From a checkpoint of a small transformer trained on Wikipedia.
Size: 11 layers, width 96, 3 heads of 32, 2.79M parameters.
Architecture: RMSNorm before each block, normalized queries and keys.
Training: a variant of Adam for these matrices, 160M tokens, 4880 steps.
Each number is 500 + 40 x the weight over its row's rms, rounded and kept within 0 to 999. Layers, rows and columns count from 0. Numbers have three digits each. The size before them is the row's rms in percent of the matrix's.

# layer 5 MLP gate, 256x96, rms 0.133, rows 140-188, columns 0-95
096:483563486558540533452612470503544522505479518564520487484528454512474495538574454519517544546499508480553494504473453522502524484481559443514565474574462483487498554475414501532512444482533483474504543478512477537498411508469506491511531455503373481524494485509408493447498512435425527466
091:568554542434566543432466506455438548502451500523528471461457522517481494502465495506476477440591460475514513521473519456574558521514492549529491474506490456492547511455551473524471495598450549540529508471474398456471454465549504541491472493561532524502540503602505541485500476495497576506
107:490510476443545484467544504564526518519571564500487462489517469524498463493511505548502434528528524472510596530526468538543499482514524524543528463517483533451444434513441497525416472423424502487433538512495564446556498508518448555531473512523484456521543506545528534400491458548417563491
104:469493528493452471471469504459538473481512473455418489487490482484504504427497470482507474481508427531539519471535509500569521626492474494608448552525548465519459534504510512442510518480422501487523483425574531523412550482588484578511524543535459477474476509481530527446501501533456488560
102:503566492510499468472425429460510562539573513542550487449476486563479514499499519537523519444463461534425582505500521461481442455471445523543506507524590508530489509578516533480508560507465582525498459518550475484515531510500476509516502440562521460409472517547579421495492519514469545525
101:511444479486505569497457480509576462536510508542417446570480419505464498444442506450434511574513500505466414483530567459501447518512473531505497592478528552473441524584466539453556491514499547485457450517494558455513479510499491556576534469492449478506536478518506472527469541483459513526
099:488559505544549558483475499454536502523420520501485503514485520410421478543515521509553492445493477542422479536520529467494495557540547479476415505556521577515425536401454541522487509548468567461441470478509509439522510529509554571565488514512475508455485430480503484456486547492517528469
109:550481566600521428529501501507479478524500516420466495504488441495405510502538539488504462412455480473456539472522565444517482518568492522464482502516570492439478543525513488499519538424533506500545474545466590484532467533494514552482497534494503435468551436554495581514466463503502548556
094:515544464551529568527491485482528472466516424584533524553450532514461523478499500539485468474458537489540537491505518425462475494536448493520491577539612495515454541566494490552579499486446558571431552518431583463534521518526490490559482496513476503478537474539495505449503463518445523556
101:486501451565537527560499510490551522555516468500554462513489493498498488481445528538445444529527485494513438504517534464533535559493535524454522521503510473487502559476470549440456517473433511557518477504456539570489546523584465503535514495530512497454504372496440560512441382526563526442
108:470497490475537545552575520521495552503460535485461481546514504625508479541474462473490441529452599472531476473552544473508521477554530467508505460585466438528551484511480475517523511497457599532480459539483585455540469507484503523529491495501445483568481565454470553529536531460477563521
106:489533504485492565513445582479451476428472506543500546547550517475540476476509520489501502496482490501440476475448519451436458511482547459470484511570503497449514541478409599418500476489567520514507561477495542513462493412491522407581492526508515522578443500485489476514461425458503490484
106:539491530535519552545472428527523542484463550579491550512554595534517433506483460510521501465453489500487572530456587507508487577465480489461416468516544485544526505489448566537467436511496483525530479513532589482512528495522528495452501539501492383449473509461451436453512489496479476507
100:468513532474453552491455527504520537509485498431471509466469535450495519450510503541436435510478509395466441558506486467437507516540559422571510589480510499495570565510434540453440564452503485532514494513519509512444478505481417458507484487557459504508557559536483497447517441479516446500
102:522450471540538494561497516474513534569436448513531496487461450507468561580471487454466505502530486512514462524493487497499479492433511497452652484501438434513502539471563543536494520430490510471469496525466530517517475493489499422523529520530450427448545561474481541467449512466537398500
092:449475565481463456443538559513522529536433472574441520523431555441440498519506497536504440428526470538502484483568486487475548538521530472443460454532468503478554482510463454419439553495506491490533509495496438484486491492520456493560585563433451444511464500511511550509527489432520452535
094:489429540531539494487505556433503556526446473450515486464456467476437423445485580534494490490487529452402495482570471518492527457486536534474531504570517524477540548575421500459461416452486551556515476518499469554494486453535483518482539494458509521547571541571515523463448493483518497520
093:473445434473505517554486441507403564457507525512571449534529494551477535551514533506521520528429518523544472490457513484470489477537592485515442559538531467564527475506453552535453420539585549537504512546513538584486427487468498495520547442525510485545453470475459531473521464478516510489
091:508502525477488532439523457404451491604472464525563447533494474467469518443457506485474509457490479567408479464503500482450504521463464493526430525440530494512507533528498484514542570430494502490490492466461574461541515503554379533540494524454532525531532489473534471455510439459559461534
119:453461447481572462510522424474446547501505518486591410494553422550505576437457430547545558495494526433549480500499548485532531555501502483493523431543476529445464521540467530515470482509513561499452473412490521526501498484477546484498539556513469507500482531476480517468467594458486482483
102:446525455431564518551517485521505612458514492515477537460471504530439451489431528510456480460458506502486496510584488562532517483532541537497531456570518518566505525601514441515518505469470521494430422509576516469554513511525537524547512497599470447510522448492508476478530523442474522492
087:485530540538518481553495422522430487504492522532519451466472524551490509510532455588552528446506527476521456524455510481495486529521567534530499438502488542405479467516405560593500542502511550486514526476499467482426492489579536527489543552517482571565554478500517523419501476467500464571
101:582456480543552550518439466403459551551507532512433547567495517516455463433478473548497499523455462492504531529509525557546456508505466488550504495505546525486450535525577467479589526499533596563493475555548489522525549479467491479510575487480415511497458544529544524512472539499528476517
095:525499504563591532520497453502507523498458489554483465533490455487506519494459440574409529529490406472513519524495531452502464497463471403534537552480494522464545537479470580558554529485575443497504478470471485480481454492505508497531595426496466519450539563517452545472511454468500513563
101:488525503516498519545490524534504517583432549498533492519494429513481457489444520528480551475503458467479510463499526531489454530452573470428562513475518543465475554524493556420536543458538463519486500566450515550463409453541524519552534436503572528439514496521506441514457435509594469457
097:462494518486494464525477484569486604491490553560521475507462476515460477534550463470482544445558535505505517520502461497497628469499452464493520476546511542593568520516499494536421491484479584436457508472529549480483445496490518512495533492508443616494462510491465500500524508502436571553
092:569467523496500573505479563551558533508516464557563439466526528431553498528500449494534508453510517497554496494466494551514503511418460435471511515516536515495506592468481530459514446528581441539480556469492602479506500470447485506544448458512546489541471518476435448493507437525419511499
098:549474522532462448515477511548407533484404452567535543521492527503514475492498442545464527493456458475486402470439492545532479435510523508459497556497544492552487468534530498537555497490460496495468542534459519570482534473475597484520566534478475474429516595478462526450492497457547471463
092:470471473415502521528442498511483521482505510474416515554505519521510526500467473515520483523506527514537485531495451513482506430524436485505465517593531555492513458518418590496496524506572555570511539448523542539543535414543543489561592542512520532541540522543530510488429469440435455484
102:458536419546586560447495485541505494534513488505436491518511584536433486503541444475546559499519451568484465505490502492537560546531465522524563464529498502496444604576493562564512568519556484522510411483514499483456446457466513526510457455465522495504501510493551460500476541554481512511
091:499515472539430487514545532535523462540499516487486395568507584509556463410557527485494475468479464488550480554489555472525442555564517472507519550516562483571541505524450513543480509454517506541531474503567545467490491553500523551605432516582486480518514456512521509491559497490519484547
102:475456529526556498558561514447480506446519546472540478560500502550480374421545474522488541480475496443474515533505528555526482426537583542515546522615548465596489532546506507459549475463496551508477479475460504484520545514514539534538544471489512435456490540452490488474494505500469512528
108:486512480494538532514468494458553497538515502547461516572457512548502547470577517511527549504492496544493533552497487478445538499503533476454534494524501414529487491489492435603515504475487537457528512554542508525509462465593491498462642486531449544508523557505396475464450507454513551440
095:473583475469561533462476512599464515514431464482479531525544500521502537471508536568499408465413508546494569521523523550481445428502499468521483494510468404509543480501495447507479460480448503517538498434568504457480528479535427534497436529560505534519528456438498507473542481549457476463
103:499532430476465533530493454555465507481415526501439495547476483487461494497483514577446523448490494534416473516495553477434496521574468484489433488545515509558468524454431477518474415439470530495434533514551541457541498485429527515593547528506501455564507471499506528444534527510444552503
087:497518550442492466445462534546416500481510514460472498501504544579473550469516459512484492492468478500419505559504552529401559526534459529537544504587429516533539483505482473561484405474449490482497482492489503467519531480484472504460572456541435507509524437419480507531515480530515556414
110:526567528536499485502422468482536528492380508480521443598489517547480498541537518560557531449470499549479469537529513524476454524544481463471528535480594524526555455472476554580553479465492515565476458545434512533530493479537506475583520455480501558509506514495422519476525491511544541524
116:479495483543528594535409516466431594501529473492437484555537491489431536532497508504477564562483514485474449517453497504565470426472498476518521441559455462553487490526430492438453491460505551503534479486522445575533482451489487471525488524488545533587507466500488508410474460501491459521
103:542553533497525520457535485491514588416457459515483464427468544496479528460572507451505544460494480456501489468509494529513520514519495445490417577525593568558550515577516493477462430499483519521506473458496577441433532500556515515575497537492470466541526561516516496480469524574491495528
102:522493521474456526571460553470488524498462495454559485615525477491538529505530511486450514459539550532461538547512493515465480546480461547480539473487535547475438576579483576465501541509505600447477506422492561533526510503563546424545503470481463494532502542589518527481471546506485526519
092:540604546539577504552522506413477577583486476504499551466559484551502455473456473484514483437535476570489571571455587477545576505543487497500595482535490472583484494451528506526480464443508496518486469480483497481516509520515543485488460531474469456471492436500471525456512487483497478479
095:483471526532544476503509490440435579453515502519453495468514455497458453518498487568384572496523545515429470519583455553511463490495506556531577467548487479563574468541458559507506511493461539510481439417471468503513496533480518559565496525494477494586460554519456471490520528512516516490
103:517486436523470567511444545516447533546523538564503526491455445489504466523493537444532527523503538423524435466542457613432439456548505526494510530553474434532533547556464520462516508505533485552486451485567482571481509452470525515505509506556564520435457553509529524469457466446536477484
094:522503493525497454518480485496515515508465461471530451512500499437422555447388514520496445486480501517431475429457518487533454595521546458518481550511537464513471453573520491599566399509466504558540477544550530528499505522459474451478451487454536498549503541523529459453475481507475433485
096:439521486468522518582508483540439500557492470550477458549562412489592454532477483534468478547521523527501536480469494561545535457467469488470473447534454537459443463489487539612531486496411483531444475526487551493499464512519497507511549554523501470458560509477518445496489550492410523544
098:508545461491444494468452552481485503515479479520493531478498425550548430503408446514518533569494454489460424559450497489496564514520512492491472563542443426474514524558522490486418517490464469514594479509523536543547466501411452474462528536481529448465523458450503546474423484503479488550
101:443436496491514495533508561521535462470474500475452533492505454504520457480473475574500508487542437492511492557539443516552509483515516538572550478502391451472503410463539550567572556478482492598545466477525494535452417475494541438500542488534511488564514449550515497441490459512495455503
095:552621514487465504465515485522500464548473547518476453529473509446572452484489492485473514496475481448449525453543518504443459488505553525520470475484453510504551539542459558484559494500463495446498462469490502483504579503491472514536460580579492399429532464444540487428523513445486514409
100:524466509480538411480476531483522507507449482584487484574479557495420447479550485531498466467521599516428497520551509547461547523529483415479549473595490433592530516485505515510530497506477528479530491553520567488529398504557512500472497486492542472514451571478517523518483542518523534487
# layer 5 MLP up, 256x96, rms 0.123, rows 140-187, columns 0-95
100:524412498485481525494559535507492456519430508460472472471567503454478517473509521432434517458441496431496462478513505500477518584502429505497502518556467507443551537500536484535535499406590547573469507476570527569485425547509526502520502533496454554534500457484514493518454441412501500497
096:505489503463458432457488490508457500462506517560592567454464486577538514439578467487485505462509510508448500496481539490521486481564585496492505463513477549442464530553483565506471471487475488587488558512448584548521531478486521553482520547479523416529511559473489422455488420499455501474
101:542510527480522502451492512534569453523440482507508553513547460597513512490551573473565463481486492567542536443455483449448463484505471473528501542449523533447553481500584502510494500514448480524539459539554523461471425553500518434537526496497474389501533504449456479544491569477482547556
098:493514524516508561465511466440557421570504434520528531474503548584519473524550583493486496570557592526505497522534500537462544533495512500452562524524463491488420472476469485515509519441482548505547522529554459470460376503529449511497476531494484472444484449498514485506521561473454541556
100:503576528535419528500529523524568525510508529516478451488487400548537496529529538564490531477519490443475493504530527471563484468506466424525437561529492464520425585554552524540507547472443466496534532488449502503542521566441530581509431470494473475497480481498531447464480423543523545500
095:477509568473555553541516441528460482468465490534488457567541559455490426511519435534511530522475480565437554522448505483429500505508473509503556497553585582557560474516498509490491573498429557503504540453511470504449561518501495501540498459483416528519457519490541465510510567454543488445
101:525520507542482487445480526517529504478459513489410399530551447498559478530457524528447446525515508522530496628499449476612421457483482476435441475515501488448496547503495542489511530515462527487462478493514503458421465519478494470533503568478522434522497466511498480557463539538528426530
092:497532551502492511470399518462465479394466453475464474424559463491485467480463471580501491448497488457477522568533493513515451492514522473521546469450537460493557520499482537498454551519451475450439521569504578521427526492546489471451426500543458526495535543458449493564454473550536471479
087:475447483465494461505486460510511463579534538484453483504607465437508455511540507498482578517530541525527527437488493538498475526541529568478488433466401489478496438543513524428474506473550443479498465530542445481516482491458553510527619495517545506439469530520533506527454571500540549463
102:476512451489462512492531422553474527528509473482534536492527590437556472495463452503528456587519529427533459571463455546552535425502407541521546512561495523478436485553559495519520486487567516552533525500522485471543523451457459473450499508453507545479482485496528547472508471553430518556
103:473547487470449458485457494545521509532515503401499580484561444485456540526504528542526454512483530539357538538580546452540448530500524528487407485464502532471467475492566481510498491487506535400511494551523472464468465508526441532509528489524508440482551436479479555517534527514513484490
108:578487458521533446505487583479536522507523538578517502566463500521518432460405496512504512514507525532511516440584496495459470534496475503490567466522477474450509478510517529479498427478542491533474466561466549545546460506490523477489490537463487533497464523414603521453449551487568407546
109:517542544524440448557477413512556571482488510484437521485424543511427485598521416448567555478516518579526466430469483510490511544564481498560462501546457476488513522472482504482505499488593509557499483509534553552447493516466552528500483493529478495521460498513461509495491565552506507440
101:521565506515418444476456552551477566521420487511448483433439553483458472525500466522511517488518503411516459504507476479430482491567560488531470465508508582534526533543537527499440585553523436529510479517467478435459487486510544512517470446520490484465512547549520542494510391458520488484
103:517491463431476515486502532512476497479554525447478501551532529496526543454491487513531459459466496548471483520462568524493478481609586505442506516519517536448474501540473515437407516530569439485510467546471573522417513491537496560509489567427461492562528518535497535505477434521494439582
101:513463466454495422574479481459463481416481543470509516490476499473570512538452487524529485603506547499497472438598555563540507487493414486470517463533568502496499494517605508523509428451465506504529465475583488492570501474532542514544500496522462529506586493515533461538514532509476490467
120:531576477447470566471520446595519502552516505550467512561517549464483478526458451499541478508532520513537559554427601480517508492515475468554456462490495523534445477465560483512544580510522491507465545441556534419510510491529528495561455522601502461477493535474525523485506549500429516505
099:524444513527438471500533465482495517528495447442548530542510491454507537483584489537514476450485531463514423489475582563465446584478470519552535483415505492465489547442491471506494543474444530475570430487538428486464508524437489476483397494461494534511481469487507480528547490469601486505
096:509518513413575538488416521574476489519435413492495464436463522491535517448499530453497531504530449527539468494523506503487483511490491405500470572514518525551566453573496501552475526465509456528436514507482591495472511531499442528564503461510493476425520551473406480512487478544548526507
111:488483534480504454511462523459511486503470495492485496484553460566538532501498467458529519430457574485493489509516553438517478556445414423485581457558502493474412525501457495498466442505542532477528524458465448555527497474444583473473530462506474490467417570423468480501479588513500506445
103:499499491500528505528598476516432536463524473487566471481530515536504508570498456444563475527492488490454544503496524556425569517586549507515513458539539545518515455536432417468473513597482484528409514483520507509451510513440520537535535520486450414531520506497442488469538564464457474486
091:477470543517402534538498570513584479603506480405483504523496543470520472592533544500459445475475445462457500565466482481488575458598499451468483531520484495447504542551495504539463493471555508550496483514532512563494521527523457497500551508538495495544469517468473471493443534424506522459
099:533515497529540495426454520449449502476477545492471445583460497499473597499531523463525461489537497494489542514511522447553572547522493520504480524495522562519493430469518475432558492472422551435506424439407509465474491567444580528553476498480481484475548462514455517510526438484488499453
091:515470547504429561546514483523510488562495412465489444513557479570468551464560495520454523596391441460482486504504500508538487504465476516491509489453531437443473487444521542514465529453565549440541504514514501561527480524511481552466556534561469490497442454466517506455525476507476547424
110:536515519472517485536479490494387514539473476539451522465550539486451485515514483504429488449522509457459479488414562482449510473493540453506482450504444488539553517409476468429478547458500467478548565553500501483466471592531473437470528540535533579564430484469453500474487502548558495511
097:456477587530546526532499570505570479502524416490477547469522434483413456533437483462527423528548596518536595563482504455493509464520509491497508490493424492502481489511502502558532513476536462570465510501435464524459530536535463469485529496520564505489478428523503517526538508521537463579
093:532584497530504486446478507494462468462549493514487598498492489442450509479493486509463547503519462471513552548492444467517421499586420552471466464467531523479487468574459452429507465491494554548542516525491478515499477496586451486547588449428508503595531511545497537540511538466485510517
103:502508524497559556529454492438448515417504430504459492478529456506435553496473506517557531496530465459456459475477551536476463496484518471481477537539530512479526532434511522495515519559461503505506463507453504451508431544457482572502488557561420578523501448551475432453610495531537540429
103:505500521469524421519461526393472481410553447480483552506523524561525557481509451481483507460537490475544438525481443503455445508474516507545524522464527445507522454505516542510461502498498489443496555503511435594531490497482590458544532492517480565447526481582474546476559446456488488572
100:553515481523560476545510456484515444503518454569488470537446418470550416509554500515501539455516473550497432464419474518501513499491527470499534570497435529458508479454491530496482466530555484473511444450508535546482456522480508481478501487490451503502481639490482465494466471536429577590
096:486531567530484494509539563507534428468456473488445421525501485546499427481545457489467537477553528476543535478494511495452466514553485527487499503529628535536469461467418466474579509457540488531483512505494516531504477459513555469549474439484468415513552489524425480437518506439417517493
100:493470491430494490448593526470428555499445579529502506482441493480447502495498456531519443520472474480536451465490474539514436477444492507524514471445546486497510551575472436478446501529526541462470466468484413488500478451548513513546437475539527435455580550504490420522545456504494440542
101:493560473464537501491535449477466553485510451488494484484572485473550519516566535526493537496494410500526501494490488582406476483494527532543497580505504479465470520579457416462499420468564492482483539459491554523496592546546504451540536449505462482452468526539527423427515514514448485498
101:472495493525480491518515490574455520476525395498506560609503504448466549550484515453494438456526463487474538483468511457495488490445469494591505468491535551534440538545460546424533510508528531523504478451532537467521544563535466496524437486542539482455522505505579484438539554530536570440
100:534522507508503501486523500560507465406471571479441502499425431520471483471533474519532525440528492489444496478523489504486461536533461443556572493560521533506445486463547459549463495509519467548450522490443442497555564559481485524529540530470443539566427437550504464456594499523465506446
088:485497551531511475520542469523407535509501420505514558504503450422537499502497466487484482480454473501539502549497511574607494600496538506482576513511488460444430489528511502509471374502469441488519513522512510521542474468475599522495495483504506488555506543452440515442447514553533527520
106:533528527448503509440492489455505460471566577470457507535547526465493457504546511489533479508465512512550545430451441496552550498511572478471530531486525520601536537475487601449513442499546499498511491488502544507481465460467473512531536414506519490476491521524451523389537507471567442583
108:525551554484434431485454458550445583497427459461527521478470530476548560478516554457512503456504557462513452460411504446473482555550536413491472508503512552494579484474499524474474537404471489506473468490455549477522519485437564554500439514533484530531532477492461552507468530524510468481
102:515503581507488514505490472498562560497457446492507575463510472448473565534540473483535507486523476522501537480474565450481486644529534443495483551475575497500508452455565536541477492548525453489462526515491573481449488500488461487454530555454476578424515508526473545470462410525512484497
112:511458559409549519509552558527465484482484521457526542496544492462468477557458448463508471503472563434476534534437493469558592529496412492532539488471454500553525517522409442460454501512483466525513500504512547482528501529450470533541432429503518429564455493530555501443499503462446524503
100:508525524540539530459470508535571472477476476508434489484532597447491473476424521508467420507510464517523494473514470484513508525470552583472494484480532443500452483485544432559557443549482468500522551505500512440481508516514483428491518470498537461443515473400506600494527386440512507512
099:530525515486538455564453552515508495481558482481491431487512591381493516481571462479488517492529563562421465464478534504467479531524434421521515500416491564468479451481512491514509480470553571551478560501486527495468568501508461472521518477472491497509462558523507505467499499550585450558
100:478485534507602523519404523520553462549473490487496489523486514527496564491520487474497431528483553463561471505502517473505524473501449523523417536489525467349520426528439462507561441500440537505561504500450539476605439460488522519495509466513477524537470482520528519511473470473525508452
096:527510470475559533535492505503479496567529469520530421460468512487476569507492459513518492444565533561547560454499566461505536515513478472477483499485505512550508441579474497425535492507481530526523497520563545473446495533570600587500474510444544416511493471491522507506498441528603545447
094:449476492569533506458506488531562551487454515483427521436470479447452485536535523451488520425513549427512484453538565433532440534453523447515444465483504458485480509468500462518512524437458525471518450499398523480545462502594502556526473550499512510430535515542532450551486549487441503497
106:498514511511457444490556516469468463481463526439459602556554541478491500474532495460467442447557512491521536442574453470515502450527527486568531508498503522494455460461462467507568381474511477488464535444483458500535582498554434557494530515466485502541539491492571533439500480493520486427
101:480501399542475480479488565512601444480473554507493548537479529504526497449544464529447526518549481561452500527523502460568497504481531470506486561477510557418466465531536519529437555586485481527487443502544469590482485445537530496464526477488568524505537452455534477420484516538475552494
100:485477463464473513518513530494518531465523476546459561443544515498489551568492516498528497443431548477544399539526512543453418543435541495582475494447477419537528553441497431537469524525556473474517535564444525506472499540515469475549503552505485532578511526464492526536446489493555545543
# layer 5 MLP down (transposed), 256x96, rms 0.111, rows 140-187, columns 0-95
101:491506531501540479444568402528506470467451540456535499476488506516462465554521543452470559566581551491547471535517479470478504569418469480470487497524488487493539574480525501572555469462503499544529466428522482450495543509495579541520496414552493532428474442508439507460533492515494565491
093:472525530415559491426500491468469478524508516455467449554489468521522517535491432444415548543531453521491451521517574575521496517541512507461558485475472511461500491474532464530572479477448509496498484492519523626458487470508505487451509511591574530569458508513551529517433530522538556498
099:535498508541452402534506454509512517522454466532484470539458484524504510495478506430505513535462443491465497452539494471512527494457509557570479491485529512524538444518597518539474556441540545570511508547506539525570506530472533512468458535523360485504544582480545450531517572508448491549
099:518490517520519525527507480445401463454462502468472521510398504536469538477451529512520539487441475453540523409492529523482473532532452463603524520592545529471487531546543447516546485566439484516480491438488492512522558487488533474573514466532466494553489502478439532398494484465514543477
102:470425510476518558514495502480515521470506500496479510474530549428514502448539470476482411536535501496544519606499501498511577495478496546492531486463488503510565449484386483485500515464523528442544448504481478468426513577521482474468553585502552561483576508505404514460530485444469485450
095:499588388504527443467499546554510474583508545447431513456517512508501509499520560506454451457483474470465487505529510498530488438488478499461500534511538468419402511509453492475489450470506423552467467534485499462507536559601527521496436523523550458515471437523481443517504487500517575520
096:490516489476423557493523459506538547492543561526543614465512543545458514434565486489607492458447481502454547541500473482443476530518490473539481490482484504444504517465465499524521532481520497523468513477548512356516555558574528525495422446499518494529458515550491456509510524452514520504
100:547487458486476563464562475492501515535489448549532514483511551522539512548503489473571507499467502444526460474436440467465486515561453549418523511504496484463490511542456467517443460441582515428540547551536525540490409567406512485546537502540494562536464516537467542473562448510530501500
089:521500454488529466507509548515474530499504515514480481522449449508521530480495433524417480537456496410502503562531497557521521441419482484509460536506545472495503514539441540525501485555460510525430540556472520624476461381516464438492454523452473515535517515527430485569439482553500481479
100:515514477483484556471426493505506483533483482454488480494504377577482505536459506407486552560507546494475532497577464478540495526396473514444501505523513446493500466519501581512547464444468502494472550487462593534527520512500554485514474558521510530437500547484502426497485478444555576481
106:493460515579476478530572463474487514462469484485487546489512484547475529506477432533513602497478528538479550475486523548540504461472533442520376519508534481458462467474497445535486489513530500466539579559474488448513512533438459506486505511630519541539475543453510525408502467542551498525
113:503490462459460507513473532523543415437455534540526485521466511540483439528509513540549458470520457517484432464515461481432502438430440513524510506582471524447544492454497489455427456489449550488553546488500465525522463483509419469522563462501526475570448535466505465417600499506539478486
108:522499517480573556484482549520530437489558475589481557556608443516558560464516467513521537535559450539518529546431464510513524512509493535493520514519464524505509487553510535542440497444497453406481535492496505547488512517459415478558499454442550484502505560534515490539436556475495448497
102:520461531500412482542507471473550477478497476507485436511472469483545491554506535495468538451517434462494526447477640528592532457505446531567480448566469544461554458474550563510498603512543554464477485477485479534529483517505495442469557537482483533533525524543550517507540456509492522493
105:562481478554483498493487483466441501541443425570500489493491464437463523520485531518441544481518516430505433454483442578595448488484530497485568527498523497502528532525508512448501504515552517479481546523401557556500477547515456476510487518535472439494548503559550520433554532522547420552
102:526445462520571509504455453445500463496552450550568520524444440465480492413505488490465538515492563445474504524470540533478479518441532531505504492471532457542528492499464506476467480540506521536505431529467535474386454541493502562484383416581480499491486503467533482534445525458532549497
127:497434560548562518512465537501476533507475475461539510494482485518499420435510523548479518490489485479457496480528474583518542463504520556515524549530511536477542573461530519484519482499509552530507508511509504530523528370493522449512568529521437536479566548559514529491356493574444477479
100:478528474587554479594444484446489551486477462486476588471499470500484531555528508505502474473529515540455482452519606476538541506479507491471428514498512505548487479482519564534490520459507524539436475495542475592502503416519479516514489471538584506527536446463502512533397524508409487486
095:485508479594503441492476466507541479517479502535407541601478485518541470537519516510483409452517528494486538501480497447540506515486484534537524465486452426518443410527497488516497460475508560497496478497497421425461404478524516488455536449419541513485441465472585485561527468510483511486
112:535516449524572453519568569470554465469471405474499509496460551482519505521521496502549470479519597489494481425497383505514569551440509503498503466536474578456519526455536495539513506536546442458465497508564473502509501505481479475518488450517564505460413485470520556525524553537539513444
097:525510469531540420516515480486494491460549489506453545439467539496508488486521517497476571485424507544458497460510451533491469434546521464552607554521483500576485548481452507525568536523512524506471430429519472452554571448518552519501461552582499539536525500453526426476490459495570527509
092:489521492500488531523472474459481569512463512449471519494493531505416506552539462407504635464575507477449511466528441517473461564541533518478446545552533442457451475520480505540493519495529498468543518519491460502518568455538463548540519541554548490595589460489477486486506532542509536522
098:422550508531449518427491477514506425474447550446562550467537468448551495472456547456472486452482558549477505538532531471503563514544567498415533560491487457535534518452468522501495468515467438469489534501503555568502416547450498553490455501464535533457488447566508536503493567514534515501
090:477484524473521523464548477519424458469525575428468506551497459538544521519523430501427566511471454558508498482536487507440507507449505482568608477460502436449485542515549465500603486526541492521484538465473543496503482454471565534451613464530500460505452472493467515492527485539530517515
111:490521517450512459558524573496403487491542534505474461536518500453441427494502502467499486423450471443483503457569542535424518483509460522525529494476580532440470484503499485477485536534463487495524582604506470528455515505482594469601474475485484466532547486530556460498529482488555481529
100:482483485518426511520573483464492504533482514535471449478439578522562452474430462462450465419496485526464462484459522528520505455511524449491480495508540508467513454518487536450507548526502495462557495567512517519499439591542504586426522493424494539544495549537448499507487375509531494457
099:518464515424512482539479500522536525561544445481541603486537449542509461520455517522506532519376501510467492466464536505531473468458519505469496521502480480509506536524454555513456519528539471544490492538484501479502551490532444514443530465518493451481474451535452477532310504509531521544
104:495480478410471546490442479559508539524510527490483524567516485482480552507454492497606564479559585597497531476464382518508529507487437520480461514523471610541481481456487554524489436510465515494492520553535499507498483484539526475555465495470494472499562533491551583538521503529496517515
101:493476491508487415481507507471475536430584451517503532462460496556499502525546506482476537488555507473519531557499456487438473446437543502483496496440489486547510506461498525527486493503544445469487452526450428541476513655519561535424494501505481553545422493520481424525577509470527488531
101:502504475436503536533503545537454477464470517455495486427489552515502531491473421418528567549392496490455511469481506483438466497515502492494416461520528466467444603496488512496477521491522450475547556516518477517528505530587500592508483562489416434540532525509529550469528449496501491453
092:480472435457490551490443481477584533461484511455460545475553536575567529426493497523560458467519485461524540393469485519486527516515477578537478426469500496468499506540473519550521523459508487466429464474499456482466540501489477484496475562411494475417425527502499472500470498582561510517
103:493551460538425466471471484534502539517474431474523560425468556531555490546482532470537517472491485507472481542518520514508501499519571478561531537460468484573430464420503497465501535504537536484558456571540492387469578524528485499497531477474505509476440497557521520455463508473525541390
104:538489513459529462517556482514491508491505541532486497517495547495499466490532500403497513556476564501544560517464507546549440467501461421492495535536453530440492537505476519534486455450452464433546496462544438414476470400503548471568414553479510417504575508541508517497552504480439486487
106:533479542457538472489497456491550514451543485498516525494465514574517482538542431548506559473529536543548560509476555486507538566476519561472564489478525503504459486524494475550549493481459606470503486485423535482583483454474512461558596550514585460478469486506500565523596511501510537519
100:465474510421545480502536455485523528519534447533525517506517550531539506512497527469474528563529481515592515494535479562500516498443501467591453513456493504515495472492564545538543490516467402490474478452526496533498562555522506503532429423500441495428470529476510405546610517484518547449
087:509473563504515539519540505538535459467453539546454480547442476411512547548504585533482466451499508559477463486462490429444507494510513446514479567580482577459460405498470502503493510477455552546493548512477464441535562504477519523556484492567564578466550473516501557483502501492511532465
105:485521539477472528521505515494521450456470460486516482534564546511533482471446468502453484399512509488528551504474446504566461466452436576531523475525550463448519494474482536512533486502493449516546618501436435526492462506486547558473436494479513485508566488537451541490483521531463543365
111:498492502467531509454444563434550547482440522574530505480457483521471560466542441541473551471526398533536495468488436475455567487519499562502480548530490447470539510421564556556435500495417512483509475500493490619519480526471527488477505491467501528478469506459471534467440521462503516451
099:482567436490525528528487492521499429537510496545499445564547507515537492417484497497533491549581530520476449493465474527490458451490471551465419511545499450457444505533473547539493502504468420513505502532429485480495380518493489457496513526424573515540431495509544532547508515515442464584
110:509480600429492524481478536500485472502513526449500455529449436480433519515450524446530480438556476533455535480496440562474424477455524475544569468477515506475450537469524537473488538520454568457518451503515534493464478422509565478529534495492466481470536522459418461485399525473508540433
102:506513490520429476453507514464509475545479526503456517476483425464471588539504544447555499494468463522495498472478505487473500505559490448464532519514516488504533482532487498538547549530524475606511501521491468423529508584523507461491460427522468491486579450500513512527681497487522460560
097:525490454471464509477533520583578441512488477455490526485486491536522512484419509512521448513479421438528523509545459481524539523485476490478409540456545540508532477575525480433445520499496435561495483567539484476468475576547485470458381458551522514456566462535546516490527463528519519516
104:574509492489496532507529451501498476537485503509574525505472512524515528568500488503555476491470518522511527461526490486461448444491488496434480606598439515493481444604418485493482575507462454524448510436494611523507473431444475447479528524493508518545476515507486526526575547466534542508
092:443469472430514526449512488501488440534489546507461461463481482413465511569522464533477533498498483537562480507527571531585475456477547516573607518458466455504487462497554458535571537519534501532467443525494518460524558450471449505572497546485454506570505494512539543570492526445545504487
093:463539487489535479472532494569512532464456481450528575495474507476414484452491501537552560475478459495466544538539485545493481527485474484549484510535560505531479459489497477516574414491517457479529543443532477456431557450556479535576551506471518497544568476502566510511506446504632545519
105:488406541493555500482451511491480512550509521451500546508530482527479508461455503471429464524449473484513571474541511504493471492526514496485517465514528549566433541504574557562572429479556462512499446499524541512445501516481464482513549439483394538520492571473455482575495468437510592471
097:571575410564504520490495556585513498527492546470505425483511450517516514457377477546451448532487504453476549478410509552480486497517519512499508459429504494525484543491500543516429548502513538534523488450468466450454514501490498493502553476461518487484481470486560532485555518511401566473
094:463608479544507534485544451485476497529511553492483444500503493510523462509423554441479471549480499488476467533555543490528465502542463567468480451498475509459496465528493580465534452585561463534464439501487453518517596552456495464531488544559435469473501504517599477498496478437434489486